Weights of a small transformer language model: exclusive self-attention.
Each number is 500 + 50 x the weight over its row's rms, rounded and kept within 0 to 999. Layers, rows and columns count from 0. Numbers have three digits each. The size before them is the row's rms in percent of the matrix's.

# up: layer 5 MLP up, 768x256, rms 0.16, rows 317-369, columns 128-255
# down: layer 5 MLP down (transposed), 768x256, rms 0.0857, rows 317-368, columns 128-255
up317 117:513536520607560480479527593461485493457459479493533520478499554595528556517499475452513489520512569439531433551565436479545494576469485514538421464472419527531498534533463483568400561521546533550559455466522471425447458543461675462565566606496465491548432460467492483481525516466542524423484569536484513454514445570490533578382502576525468443556487422427620478427573493541567497500547
down317 109:508482574527577543521613527441500553423506510400538584610500508495460626502599541543517558509560469500597565481593459500473439544442416465440415475509442440421443551460478566515548425530472426544488536513467485474522554496528491477441447487495526532538535430582471461561508537537469392540475483431432436496477533516556476475490492462503490416497501396390439549504499482539457518486537
up318 099:497509533548578556577523440575506582383535345426410511541478556512525545428518490503432453546462560556443547494552491495510478431565382430530421468503547500549476659392538512432525568427571538553387550529463541530555486573532477537489556541481520540525361458538514531517453487440530581499499488476516514588603477469482491538478538442526459450518467575519486546557493461439497383509500
down318 095:486538560529485443428503477483501516510454561532440481528552484508437477533444475497494583440408518363458460533526445490540545477533480530404521549492565508511533477559557595543518565457521609537610497477486446449478405529421442480472525562564436549498478608496551500500524508467498477511499496435436462504575492462518530463463430604501504407537514524503484532526414574512553435532523
up319 093:487501490553499512513549465536434486595449474421458443419476517568559440417511513558497563478433497524475489407433510504454632553547512507449526510475448480407489538523531564494541417493479518459606409527518530484542526541536514527478555523536557616541492425454544546538506474480437442338528532546430544503485550462465504502465500466508454513499543458436398554530487453515478528482464
down319 095:599429462505523518488387504483516457495522585529560460572553469475558506515512528559495490492574494450538472516530470422487513448526571551473430521490501428475487527526477560547561473590562505404453576486456499484529424480414475559480479490466445591483405465504496461547367471577429523494521473454589560559541536534495494502489509454505492501467424432497467509516517441432546462402582
up320 100:476412482471461567556522469492400515480495506522510416348455489504544464613516409541438496467440521349462500567555555480626467430534583521492483448502460557488517555502556450506477470538540526415583427501430591529452573464462470587438523641450460492439514457487526478471551526520561475501466502488519573522471400444450428503452528480453482507459540528479555560506444594514478520464540
down320 098:519580533542551427579515534426484452574550480444425549556565561543472370428568504540574496477517511542464522429398483403481440575442524402483493468438479424532603593507447499522569630449443491444559504468417509491493482469497558571525558534528413537546493595557511482412497483517483517461469572493545468439499506519560503484561487501548606446502460546437493447485450475530500507485461
up321 115:488467468544566544507366532562484593465542543538566498558421517479507510510435451491549495345484474566489578517492512421551567521616548534546546454500504404551425461527557480447500503454522512519636484569465556518473549515503422436529525516461576588475496546513508504588439626600519568499512470619504476476479476490410498534455483470552542564541506457606524543479501487565543461501548
down321 104:544530438497596453520484469553540548446474398460538540517452519511588499531471433505468541520482446459405431430506404520465493521460461462455603541474462524605517476552539482471582485485511488467520518558541518565464554499463453444432573475473531477549419591484547594488502444561470556548536435561424543512452467387424488546425515482495618509626532491502571528429447553527597489583460
up322 100:440526499491469463598473510591485487517499472499491502599423452499494589453408553409490417471547467533466497514516460521479458522536474504500514522509505422493534513470493549491377523442444518488472551462495546538584480525419391433518521490544563535523548462501471507510385543433564502583541527559462507580576488489439447439480481440408561470442448473465597523533526434480545372545566
down322 096:584537435429543516487412437556587448466437498534500530522603515447497497503520485486584545445480539575401476534490499524540568474481512440485438505458461440484537536466374467508540465446470497481500530494494448476431530511464446499582538480533563507537556489484422488479560542470466527597485497441480398538572516504469536490416434386499471466462518510512511496469543489542555435471538
up323 077:490487432377623520520422495543614491430411478410469545467468471405479460516501500473433484574576550518563460495464518512517585557448534521529559499517343528514449543450475419494479465512507537576425460484457450532462462529519452569542467490520541485520450526571537531475572594473473577433507419506456522508517412505478520535436487497581520556526487507443538508558495529536369493538540
down323 093:540546479587561492507491517584519459649536557607480471553483558609573427543541426453432535467462497510493543502521515522500506449518543528469420597551481434479478450510558512605566508539522424497517510555483563499482555528521477476485420518529456489466607574498555454594613515468490525552504609514547453505549583587585533465493539563450458524492455489487537520490434399474577560530449
up324 097:471526517542513507478428538521511608421522528524558492441537383517428512567549548430502479480430493535476475504461379487500456430451433508558513540444575543502493475520527408425577543554479408649507406459495479541525474510497514552397506489507513442501442560501520481460428487471515438445537494444619495553517487485510539461462537483529515489516371507484530486484554571569563401500500
down324 100:531546577507474490390508499470463475465444524583484570387451459497527601613488493447497489575506464494493556460529491564526546491514545465488512421609427578496521563441571518510533432522504559577528499526435464467581469583484406587498509474413532527387449535564568466524516452505572453510525512546518523470485485492525619503566457485513544528528492545466476440504534502573506563479384
up325 108:509491526558543534529503538615543491484465479431455397406536525560512536461554456531475507452420479501532510600521483433450551518429544489589534519545477523564512558446400474523527494448506546437522576482473485532495503517465504539524565536470462424392487456528480567530590503487502558588442496494519534417579573416568440494512609558493545573574609536511437456485433513484415544542524
down325 101:600503445439606485489413518593628526544554566511401499465538480505481543513403460471469557459462528459515523456543513465494538539622550409491485442498538480502466492529430503466548485517486540437444478503517457437424521521599487518556451577577526625493539522543505562427456467450510484475510417484479524572486519450525543514537508452596514494461396423507573526532451513485427516379529
up326 103:423444507527555453582496544525545469542499390413488492478571526525500490509479511645472487496552421453435533478459579535493435463514605499491476408571460550534490446412465491484448450505426565444528431407428522481579421438488492492433431608444567599474551468503565516441365470538514537493564557499482497575556492550507535488440570503543501493544527551432498503448493517355536499488526
down326 104:474462515491553517456517499528590548488547474432554589467480411403522380534400544585515498516523428571453507506449576465476373491451496475497466535559456493464474543511555516371483481598514548505386609474540516446512411514469471494500503454499501578519539390539532511397464490501497532555501518549504478475509515451480597474512564486468472540569531492419443551504517568442517494490511
up327 094:504621462536489523456481476477544482550532504532460520561472471402468478466632489591520479467436557478398446476470487475466519537508560397473567457514543578597494475555504489458522551466570552473468445486561455400487480496496523503476544489462499463523513420453480405435562451448435559542482462534525469442483435522516509558512478615568490433434579546513493474423413446544404526448521
down327 093:556555490477539433542566586582538500579526556495471466473570488513497581571455538388525458543555443417507489529523601466364442505480542425492476479491656475547508624657529527481519495520523575455490554489449449463458467486437512493506546374474528443475498509574521575502563484423527473552451554476572571514573544438497518455464509431552520545482496529502554491495529482458562505531540
up328 102:564481553571456545565439549530502446543432554523486538430572562535441545470555450427428498549514564525538493491525444546519445516534515525541545583457511524582452513484520458458437521510543579596486406559462517480448631510437475499525446469548430475446468464447502482563481575508457583482458497398470520521535551436563446502567467463459528560508493526462490603399460480459517501593482
down328 097:507637530479501574527461485596493451447492477532450483590529430502563519489466501475510529535464527503498554550574516549532454512511527570513450501445490553459518574461543472455501460393430483425470522518483472565522387540515455499573476485458523478603439449480463461502486592506445466578578484490428475477509525477433628455494491577520416506553657420437488460483455541444482518466448
up329 100:550417509489579521549533503486522491460494517446493529544488542477504551479585469546539512538519462431481542487489513466545501410437480494504446481542460442537415424463425469472564419440334551414493384505558432521492565537413510538515456535501551519457509567426340527545407518529461546476491535444455518455538531631531523459558480479480500564588487473453601554512535509498581538515492
down329 100:527560441553433467489542416459445488584530513490595421499413440494451480602576553501491473477475557496504486489529544464488446484502512501550588456568546437571421515648528475460534573533402447578503530493546543386545504478432531523491561455541564521570501538481502534448404525537537521442516489491520481517512491513588507504446483426507392500500457503520605551522518494472546527572500
up330 097:496493496630550529443519450463622542451504464482421497460602502444510532484468551533386517538470512509477417482438521451498471450527465484464481527423534470558545430584516461467469464508568561497533429506484603606558447533425510424407538610412393581453356506509472507474456533488518535468585467557526478513478480530479566509507462467463521469514524530570451484508504492498591482435497
down330 098:515535456545418500572547509502547517466474475496460394533561533573440511473451475454474461580493483495442472567499489480554554549534397405555520507567537526520531460585429563515432496542521555389453427517468549467516544531457430561577529582539460440477520459487416451479478517510602423510490604443466491505568542419481568526443517423559558481517510518426517583504504437492505474560502
up331 101:492442541434558440494399507503446414462553565508556472452473479477474583570566443564420543516473517460543518467448423530561527416476584516530583572486543441442499457410534467527476468478442530504547491484447545515561497435542463408553550606473488599430460522554425571483443463434513532534518504417428465496544570466376475448598505474475542525476525532463498573458529569480500517516604
down331 103:474450478556574397533474436522586504451545472480567531545486390560538540467531461544451565486443471508498468380467584490473451398494528474479508510493461491474458610465481525429436411506462499529471465439492424534434420466438537436506440509420491485587625461486478497484555476470478494489430524425599490535484607569441516463517520449424491543526583506521513508471541511562526456607467
up332 093:468498494487567460480501451594538521520454499481423489367526493452504472473397482494459474510526513543498469399475537502532423543509527471511425449452473454550456516532514494511394518550507450455533498428458527461460491495569501418442586470498506525410492418462406471529509500541515497484466505478509475491519438493530457347535532444559655554476450511508416388585474394524479467535465
down332 101:446487444493411583450568579539535500550516477551479409458469509507511514546497503424435528516570443547446492382471487539527439538486583466518484521591536551537487471547513438522500534544576528524539461494490506449465476405439427543471589509533564477470550421471450495484427485574496463514550519390534472421505536514590495530458506514441466451549487441489494507416466480531510485531425
up333 099:527532531458538517521500523542496628550493507504495566418573488490513507522540496470572513518449460538519467441511517365557436491450533478423499495537560473545480570578419490466516511536479450519508436537396489442483469460619482552508517551453513486505493468430484610529530490473477474604490615560455464573520457443553434460482534481413441486516560442516550467520439470605439444473513
down333 099:496516487488493535486518506530529503535541499446475562431505434513552495502486513490502528489634568458457445534442563575579433533500542515552520539513549508484476584524520468464459430510497394576619474571513451496457549565482500482511467558537341504533503436485521466523438433544591478580472590559473481619481487514532541454550531505528506512403547627614554595416413536586503456532447
up334 102:422484470504448425550461507498524415482561514498526524406571406459559510595456530510533486455410534506425510425503504500585505498479513533462478649490543477502491492501479465485504599522555490490472449512486539549466581539476500516500506489502524502498458450562490511487564558529397462487441521602556617521394474562573610495511376459546436577506479466425441578557558487517533532509480
down334 101:448517546541512450462529459475507456494433510458465508582416456538453534455486507520533567530427496491482566487587527545509416517524547564469586491556488429515491514556423468402408513493508591512475526523518472504565517505521504499440464512582608514570577486438488488568581524408472404508529564596453560436498542476582474430505544555472478474459527556592531474473524404437512524588551
up335 098:496501414567498464527457486587543407576496455530562577618443546499384467461486492505593538519532491529530585488513490504516455533473408414537502487480506490466512498476383483541649473532484570537529445560494570455544596572497516452549437506524580535583481519492416500574479427492417493558478580453503509516475511441598506412514509459544514440541443476469500497526429444482506491542522
down335 095:521455431584491545481476679385465525427498432410512628434430531552441514546499456480533564515452446506578471468478481503435487599491523478515512434563421511393626546510513498565506514561476466518556493510519550505526444585466520579541449473569436513437562495483444488510490556496483441525542561566497612556506507481420528502446576456505490584573478507514456531571479495518402438486462
up336 109:550507539569416532540469565449484476526511543500380564435399565532427557469426488482528502593458498335502401473572480447454488557511471427546450550449582449614452529480419504544411481409471461485453496472492505478549462523459519523495523516621524521512493510447571564494454488440526503486496383511536510471515551493430501488469493462524525492608508457409468420516560462572469432449538
down336 102:412485459539455505456482448558495481508515458535507426448492504501559456414516386573584520491439484534504434466542571501510512516503487512499457590481456515583509454431381475541567502474558461468534489524473479543498517544591402547474491438566564490639480503406405534554442559499582536525476425408513574475540459544479541582445449505483475457560533527400486494589541518485494517524561
up337 108:492530435594421558406559409481508508484548434503506488486555483512540592484476499502507469540547547548485465521554367505419493533578492504559467472472496569479443481504565557446516489563445461502541487525520456578462490481394428477527532434496456566469451587509443372522452446490567582415495521535460552494561618578415469521579468485547518419450452460490478579540475439533462498534536
down337 105:500470567417507477416428475520436517488551495523434545437542487514552476434510505526545554412487462553562510505541488532435418502462543400411531507489500563425451444402521487564492463481492581569522511396567562491525527576499486479535558529505542557500454481502480498448395558545509530469457532548523532511468458632552532438461604436489499515469480584453523454434482447425448501500602
up338 080:565477409401467415400483507446464387459536403587508506445452544465510561503499439367451517498556429438552495545543551526402518491534458531509493563506498579504549569382485490498473486582514587574535503558411511525409429406452485502631470507461567560455510533499461498488536413490458535549502451550483486427546463507504539529430485520466479533486508552503506483413567450576521485535462
down338 090:408478537466479517445452522352541473510458435512497527517426518484553509484486505465389440463455477538560490537515535533395483453453465459495391497552564531531505483501508503505469615477508538507511675486545444456441547559527520427519496502506433503463560461589481537539490454435486495498518450542487458466458522466441484569509530511472541484505485562533514416500473446514447451432430
up339 102:472377497595471538522526563566449519448519583514545513570478523561485450486541536430613483472540611494524472481484516496529487436485507519464551512469511442456404554488403549505506555456491453413510491431543539506508570520410477533431488587462517471489530478471462581508435450505512526464391514558557437390521461590495458495534442498535533500581515469586549558486568466491480513523528
down339 098:514462517503472513439509501520586544511466543521521491464385628519480496562460366533613505520458538472570525451554528546481506518495482519428465483514542521557437465473469529470515498529557485452460550532504515493491382574508434588475520485514568440543497500477523488429488496441483571572499559578468458473559567463341634522490355454566536558536461502502486453520474468466480551495501
up340 103:484504427502549499513516476436522521486546553576483402591491529545551447515488403408426580550482490453464445459588472511535543458390503586364547502576537489620483446583576494537417497548438524469457506497516450491458483418531507546644502456572538493429461607505426484483469504561505476454588490502479501460403497531449526528585586469529510445488506485523511488433423482514501554502475
down340 097:474471489586438461425525572489452534478488537512504651500522528508447433518394475496521486370521555507495560511449516576473536514389532531545474582515526486455454455500513515548503349540429367429550554494446477513439429547503454568485429441526519535529507526476482489499470563391576481579478495536484513524511419499421530567516436556545555489422594410546502428556501518433526653517527
up341 093:500502501534487489453483510535472519548466549449573516502637538563478484506572468519626479572445542487422543506486454397581465511566459545413628535525441510499414493568539501561460501449593531539465473502534572473478453532515515512430504467575513507504423450578522589522486592537482447529543569549485497534479588533418501602479486433564609557413472477473439479453395520474596462462438
down341 099:458462540443503586500450464461454483442500463497543523415485453543525404573565476493446424508524439485546586450475535483600457534541507432458592408482419499521518448513513555492513502452529451418543582464539575515510497584489543567430496522476434481474517433506472530580522471557466458558458540563469546473424542474510494496508499523476481584533503475421504562515464466478419566550505
up342 105:530570512399487512417499556512503519488494506504444542519447498455551406507387480464449471489529460420438482572563499469503511391491427516459492496506499511441510409447424495442484504481522466571431450500535480471530633556505515581519457419536435472466475481527437500582352541469513493531540459642474468555560501391518556531498541503410556450498588459509410383459517577459547434584506
down342 101:454571461429507524490532595486494536437610423538415501444543573556507505454479516500457463502506547516440585510566508419450588568465538464607457508541558568458430521438615522522441486501469380460485469576485465576381528532516464496377546482452453551508528488554535500494486550510556509495451439513521511495516480491525454482449456453407527424564510488461479449454536504614539523427552
up343 098:504394473488480565494477472462457441481557465498459473425564395444451532493472454485426486521513496523391508435558440530507597499511540566556553395504546448519470534429567622535419491502449398501422542428532514373547438565500460483507558446447486470450495423576479526512513438503465481550476621480444449538431529474424466553528428509541374434555489479436478528490484554483463488552441
down343 101:453486496461541485518620510425477510523517464417459566445465396453465480389540478569485556543591548542451410541370463547534483497502537489428564509548472497555508423453584491498516492471405630521568468437576538554491468462477567505345511500443474484527475532466507506461534484491504543510457559511456533536471511514484585559509454500518410527471519620604542480512579405461462570563538
up344 091:465531443516518471524556503488500463538521522521500558586499492451463543566528471525469417511443552486467579499636510535470554457592472543502496415553428484458551539357579449432462567462542498458449443385389563465553554471498453497617465497484529506430576471445485453489437479446521535618406539416576467526431486427480520557498505503510461492563584577533511455446561470463494493493548
down344 093:459507552535616450533529474536474470479523603538456460517493461477419513540505494470481464579460494514516508515485563510414420531485567504469446380554521503455505637449507585517429559468532519535397483512400507559422469455516456526535528528467541528572492483499516503538390367478521605539447534449490474488447450453494542552541492516473430430535519569534473517490434560550528454485455
up345 103:514582532438508519454454524624499422466449453465507492429534487465423531489346543475523575597490424451589557590537481529534466461512498477447513497438550581402423486434555473533463419520533486542608556599574509610428555533451508534500519529404519445528487592408524505430493482529551390478499525474517565531546516539548509433577534465463530512581476467523550505505543538441549553471486
down345 101:517532470465513437535428560428518541512442384552530525516597483467499539573499501468510546515459463491465469532527558623474422514522547514521471516535558562463524469398489491495429482495531471548535545469514494412495569485559504514601644504539584574467495545455587405529418430544401361487507471537438531586494392529416501420498478542421534446542546466494508519564495520476419472503531
up346 089:514554490528535517453662565458569525567471517569519502503485454475454538551558565534475515600520556580533422513479528514518570476598545491475477407484520486521487498466498490440544492515470441440473554478425523463587552582513488548508476419505584445404520522454537557504525575332545487512511461517444547473510623489654530550519497531483548403478532502445497535507439424453480540507533
down346 090:563527461520571471467516653565561519473491543492416557473508487454425584517450450506498513545575552479476565582466544528501510433602461527533597488515392443496497472510435521594447453496434436642471469514472454493469468539397537524551528491555453520524523522517498513463479490521553470525485498477551533508461561555538405598573441547518510463412423489576491542390459510501470540527515
up347 099:527540459540512572449517493577565550496444536470544577489433523483489482456496524476471390459446521465480482456536510533481504578555451605441522507540472480522483528581538425541453529528491591440523533506481468512437442514539491488450484508445563556483449497491386594551521500482464451620437489546509530396588490491546529443432494501485523532528560541504536400521526466525561388494375
down347 097:498444462434430480525600446531560497472483569517490437522388465494479505517553555483518503434523596443496534495494468556458445507417550453599554427481498439522441577505456509513486516429617466484555538448493488437443478568495492477446478530434500484426515500393500511456599474526402498583525529561524487451462390530553416532479466476481552564507507439499541454425436500492481509431422
up348 093:511480600520541521598572413493550559506549462431396585463471494528549412564522504580518636433503583542454495379492633511439470464539523446433540474450470515454539588507541522514555541462519480585522465553442447490496554398456513519505537615476569586473544544422410539514503471535425525491470550488617492508526509465561535515509529485576518553487566427504559447453507434472576463455566
down348 098:539555498564537641606484499529476525492510426477437522449437520420556569477584489589562522476562453558499497463533549473450555539450425420505576558425467528522681551480527533566477453399422509502572511504514486532557497413602496608575555592530431487446513480517459474448526429487414560470540454545511436498507494590626485488477486641514556510435457538437495498529513536476530540544555
up349 099:429477570444555583464504456486515479431421425509477466471518534523562490414605524471438550516467522489462486524483488520498558453521425444513491535384449538517469524433533528514547490504467496510460509502454453545535540510545533463543592547563557440537390468486538552548520579523504507467566576587483480490431570498546448405545455504500587468548498496483581538404461516468480518491535
down349 106:559505567474517404566492462498481543532525592527444483476528515474416512523567511523486402567427485468504492410541524505547538472593518587419562481471458455577432476576449455474428484568546434494458547485441404509521507497480560476508540574557400519492502538423531537487461496577551569519543524461481471494552406551532549456482520546534588470466547447496544439484438497430511525423470
up350 097:439543498543479492524472553548522554478528453526406550547494552478514496550519557486445491451551593542533547523530484450475475441531370505508517533502480523444541369557449477546470469478510419449537490483488461475490509560467429519470488464538533542446470429529548526525494439463517400546561579410559545561533480536527505535481477634494555471577549571565415490482505516511469482460411
down350 099:393427496445569469571517424537411406454471559488514518428484461458446542451514477499475518606500512484487477516495466556533570586609573556535544519414535508479590473459562522473533398508489619444456421479454522543494487465457468519485575533478511557535491511499421523558557554516480545491577493552453557520455455468466438553517497532517412602512454453562389514514565505518473448579551
up351 099:512519526480469421480457524577449398511409452447575410515497466451461439425552510482485527534429593516590490462499645555513501546515418394480476544539436432552540464524534500563491514473490537469556586498396567410412569503446479504547590529533488427562541502499539464435514532566496513519502463489491549587435532439553556507578486553603476574594501506441483507577521563529562532488575
down351 101:561510485500514524476482500483511523482520547526575430496437541592593387441523491452494492481472506581445605585506492465522583548521474480497506574536581480496508500588541509471614533519413493504538422549524460543473483440545497446481489572536468411481446565476519580455495501485530534542509407463416509470459542459387486478396492524511465389594541510546569524446546492462516528408491
up352 099:534507560604525530507412503541524452548476426396460516537613421500503629487497510397506473498534524486453468480521432486595537568560530476454544497442496447582571582468481571557554533515519510517591511471455515463499484539532588510438529503546572474538495477506543502409494408523523381500510468496511511452498532505547465469496467445417472573483488479624536506455438437508485480539526
down352 099:501480467537495496503512592533544487536515495458443516522603511478525539511478439449518452387397524409421479422577603536589567457465499433486419476476508517580572507501475521495512510477462507467511523505479447449534525511491480497479552452495479453487480472514494497440575522435523504464541462467558402490490592543571470528428454495422543519576567601454580439473474428474462463538571
up353 100:489533548540576513477488475500515518434513595629551550434507409481583524416508521440451472482393520431555443548453549528537458498516553538468490597530544444466557500548416464536495444539431560544473509521552477495509512458521559474497358446464499486468499463493510404518522487467431491523468465579514435409427569402411538521527482519421532581441419565487491512465545492429558526422432
down353 100:544663550532535489498532387521547402443505608590510516494529500444476512453477509446478572395466485462464490400488557516420497510512565481551412611466557499539456452556511511509444439421554567445510537456438488454496588505491467513405521505508480487516545508424522515574531478537580493489536566437569459485456565389421537503550502574564520611498425547587395419496497530568605462514458
up354 094:324503469490515478472397509488534548552549503502442570600513566614426459599591507576553533445540548414503509570503540559544471621498442503469524608488554516512508498455481374532500470463538503465410511474486424414500519445524568508448494533487428526437462463480459537547571469421481541516440494483428546585404544433383558519503430582476499510503511397438515537439493450589524443513531
down354 096:494629520464449484410513473452526549548451440558568483522509518547461466507471525449514496474475492450488352446473635492477505445489460416547479459510506510523521473516464454565470520541513411476505528486431602271493575454488534495481610465538489455545425458467529444533490456520476491409532466524506462501455540475500572493421537469572464513517483455517523456467516468493509508471469
up355 096:444478507540539509508541526474539469498574522526551462488427481522448576523495507432533570404621478437536569539462502413402511425539601488545508479436493486464517630455458448472438535542583496415431469503440475513517478553570462563494482517513637482540530495538482460486529520512474455472509514503554511477523441545467499649469468474478495454558541482570467472464557531486434511567504
down355 096:538429394511505475391517535566502531526519479494457472471423506570455477563566434561433532500439571402511547543492458530538482550495466533480566459487520512498547517442553445473484480577609570474505445439519505480441490506408496579434576471492494574532490595479462493539493521394487546606486524496476463453476559426524453474509494504528544564481527402493461637495441489475433436498511
up356 094:538541459470497606496548527502490538607487584561551430499486503475481488443508546545474489573488465488502525592547556483555540542536455527523476495518445517506567539499554490478402453468568574492464493552444520450492537555593540568474596511537471463580453551570544529460458546438497472428576578432399514471587529509439553487511559544507472448475553453509454484475517475546476484495518
down356 104:518482428378532563549406456522510451504477539475624353506452416436457441434474387514566481548428481496507451505505507472513519558477441383487552486511519418530475484472472524460565470542527558550522477511602478481518505515488566578522520391445471539543454526472560478390463465453516486534582418402537526450542476504510481456505540455577500475521508437438417569444388613472408442502608
up357 101:550536466462506514440511505488491500504479414495544469493510601549478547546531544505462568517531481500411496452466524531413571583470433501447563541546497564459518516562476488454495425491463434556570456526444460535506376565554439515533471468480518507489588449486482400417523492505578558499481510549556450531524626538476546554459485513543558451516451526461468395468554417400489499476612
down357 101:476561546537496486504430581476495406477510533498499512466525455522413517530514488430517519499424612592419497483452476471410542530559560431508614531495535511476387601501530510411438455585538484427553524517541525573514524448549569434562498505449519469438474440565486406429573438407414494455545490569428564496545523505483494538372462457525541513470503466517481551520477471436496539439547
up358 100:471526459419466505599560529451527558439504558413571541492517496516520525467569643492470440513442443432482596516496426466501475498542534524471479508430540443458579574414460578614418447573475528510438463519551573458455597521558489549536551456549600544519340467545443483469492500508579492543577450505552513441520487569481504482457503513503461429465474474439532463451467505511539472553501
down358 100:479555516540517432464455487515469515568522486542522500549427462565584501502598445531538443528546370552429564563407501523489483569630527480456500493488594481471483560545477624445528591460464473490448474503521435589539520428511492449491420459625502474568444518452532533477525537502551469487534431485505464515471485428388496536471366529442447555444629478502470507577474473423606617482593
up359 101:524555447477617462486412484463546584545520500515473454476488467466432563467593547464554572446506468544494457474529545548475549539490542528395481461496477505441510510538471509479449447491411540392498580552453523516461466558465585559479514558449631515481513574590536529462573581485450462458517503513463471504459487470547466439511479569485468491508520485444560486498467407465498510524552
down359 104:420451440521499464493504561479530613534526469420524513478550445508458419368469501570467481608615567542449492530549389544521566576465482584572508449560541482436535471494561595539433569529484454462480518513520556445554507417522500516464469535548472467491504474450496417531546559477478438483510482580422484502566532521519496455519380472549552609490519503504412506502501561528548545509447
up360 104:523481514498485534465545526463482462496434470557479479333537467490503448614564452542512515518443529512554455523484525530518450431544555578539443551517568555481406505461518473553466584617591557450607464404501594429491444579498513443503484510533520538438550564549552460443499515558478516454446460525551514569550480421476506449538441572450441504494554613474477550482509566439549531487506
down360 104:434538507596500531507553461539500422402520510459472493496522570453546491449514510456447489449495496529557534525505550532473525539456514463529560491557506472449452594423486522433431528562440454499441589484592527468482499521507477524499481426516427517435462474521551537463456536405551535476477534519462551558544472475503547502428416604431496546438483438513452547544437403524511502517594
up361 103:447484488496387549514505476479459508529431435560495472435560555556361447543471469524542422509615582426600462525578430516453520437567485447539509453491478469542468431496531516451525426600523480499536506438534445382553552457484534439513603553560501514471514602473474533533511526477519588589486572592528507472483435452472516452581568503499480494450400533472416494509480478481531462512520
down361 102:507574455476478552491545589371369492518517512432539492447488493510496446529435495543498480483462516455484494479532492465470514589575550457531567414576484484463641496501604438551561484520430535449486435478517496456543579478419506478483447555504518425507513465596512486546452472551431523473492454483481496508509452498469494541567471523479492477539397571462412575464486519471514424622551
up362 095:466572480554462647471556545498447515546511465507520453520517517444566611488525516490510562443430417493473449507546523508551564471514545423474537472514444432463395490474456502506541460532528581515492534485560454512549497535514596498465472481476440483570503407541540517491493427550500426563531614553514503317465474474478493497469477355499497539552543502480445599464445505520457503426456
down362 103:443514458524536456481637510574518515543584476430559486455509496487426561423527522570530462568509492505521479511509513477500634473587482527519470458547526570460475557529668484493482482542550486473501374533485460596526410439506465613432527438382485524578526455487469453457597561514519530489563521532594539518608567510461457417476441461494597459468499529483521480529503497500425554446504
up363 099:472528497602483465513435469460509479531483413559572491517444539467504468528502513489357444523574599556508573474518467546547493489530555432687532500546527409532486461487590488478463517545509398475513534465499384471476519498399494563418598501499491451499501492481539556487509449530526575597503482530472461457466604495377554533567599444527603537533483521523427554489539430502474453479523
down363 094:528547480531513532472443458380503487508447526570378425496412482445467500437488462505538618524525565490514644560579521457475563531493521626448546523510502527502516459470477478515502389477458580477469396520505531498508563362479504533499497569554497527482611416424476468444537495581486536495439510489482496493453361450487537526509496478521558457455526524573493443515555532481615406509610
up364 100:585481489585482460500496577561474458394491431438469509508522479533481569601493466553465586488421489492584469600434640442559545484510534550550512560492473525539516561469442487532440525479416509459519493517377526503542403473506520477672508469507510384570581523519522510514491559546410478464447528436502482525509498392507419555525517530408489505511561490495488507508451492542527447542543
down364 102:426515489516496559443423509461514552490515473566448461529521583460529673587455527444434528501472504570424512615504425481426518515467539454509565505466511543585481471514525553441407508527442566487558485496474520475546518535477552535489490539511466523396521478527467483477514534476565499552383509465594510462504496508499479570436472546479561608524494496496455585489479568420598510453575
up365 097:463586472585521546455496524548523459466524590507534602483587512540546487566522476546562505497572474449494531444443606451468504498509538498446436416536523509491482512509445530411479564521413461493508470597496505607454530520524525429630584555494430405474496526500625505481453502508512560468506516488480486529474467594528567520493564472431519503478570508447541378501463483511524427568497
down365 100:445525537507506467446446426359542494525418443487537479522379486445586481434480433510491513449546575455424505458458523526462482553498475505436574475543505513425566413544508616464479576453481445458407469512518363435483481507496422468428521448509454591507499556529580478561565527564501541429553475560559516504504466538490512437542557507534529504458517552586431497609495536476518537525442
up366 113:391525501472469544509600479459547632448505470536510440475529450446446477462408464503529480507460484378523512498478552454497591473433482502500505461558512646512494463478488513426589453504497485556433588471518511466417476542554515508498546459519526508443468426546506497437536446474543513414443578555435415407530583491525512460529445383559471635432367485557387546482510466418467507510493
down366 104:511539437492562494490493481477505533431678488548499460517538417444468480502506469542593480498554495475573561556537537547530535483482563552450519594565587502435451525535395469502386483492545420524529519530580541503436456585564448357504550493448481494551498531512469529468576434464493564591447558484571599522505458465476516454547516472478568500547412482449472589452526521453395520500501
up367 098:550513550573408535544506578471487497553419490540480472497546477437486481510577484446504542614390405514576554576504530534421456497526523506514560548463555511431498539459530577493443401584505547547497518511469523478511442538578455487503531512473521560491566415485467497543455469565457562500438429564559502468526543540472448502444489494490476505514542543465420431468504522485483540501451
down367 097:562467433561532464494529524527471577468457502473465503447440410479575520432455451526483506385584484516421533452525505540492518491531424486488483535487489540481596486447485375483533486479559469513474476563498538547387514396542551514464546548471583463547428543456520472459566459563540443585533533483562527477509493481508439500524500464512563537467530442523495491491492529542442445509532
up368 094:602514514578544590326566546535471457575540457428440458435512456538586499444504566517429390497537537506364490570474476547548513450540494445499514594481493538452497588459448519579469397564379498499493473513517467596488571455542495554445507500530531490523470456474496588572505479502480545465484518443513533452489459538476583497580521404478520515458536444362418585469503504490542442506441
down368 095:578473549505491529498493526528473473493556390454529485523498565466453500393523503514506597452440521472481451531545478463421412631484460524531488445528519626521531434472497572471518377557499434510523504409507471485492463554541489490419509484469520615495446471479436475467526482479515460515526513512466515435528464487439465462423596494530480519504425490405453528558532503452609533485476
up369 104:524541554498553469527398590507455487415564606442526470404521477524550570535449547429440611521528527530507504547478565531489469582530537460456551532590501474556453542515484591452485437354574460544532465485605484545614531518595521486537411564397513535441528524424571531573414521575444439493482481503580507476545548491479530494492546569467513549512500501513484472540419504562478464541483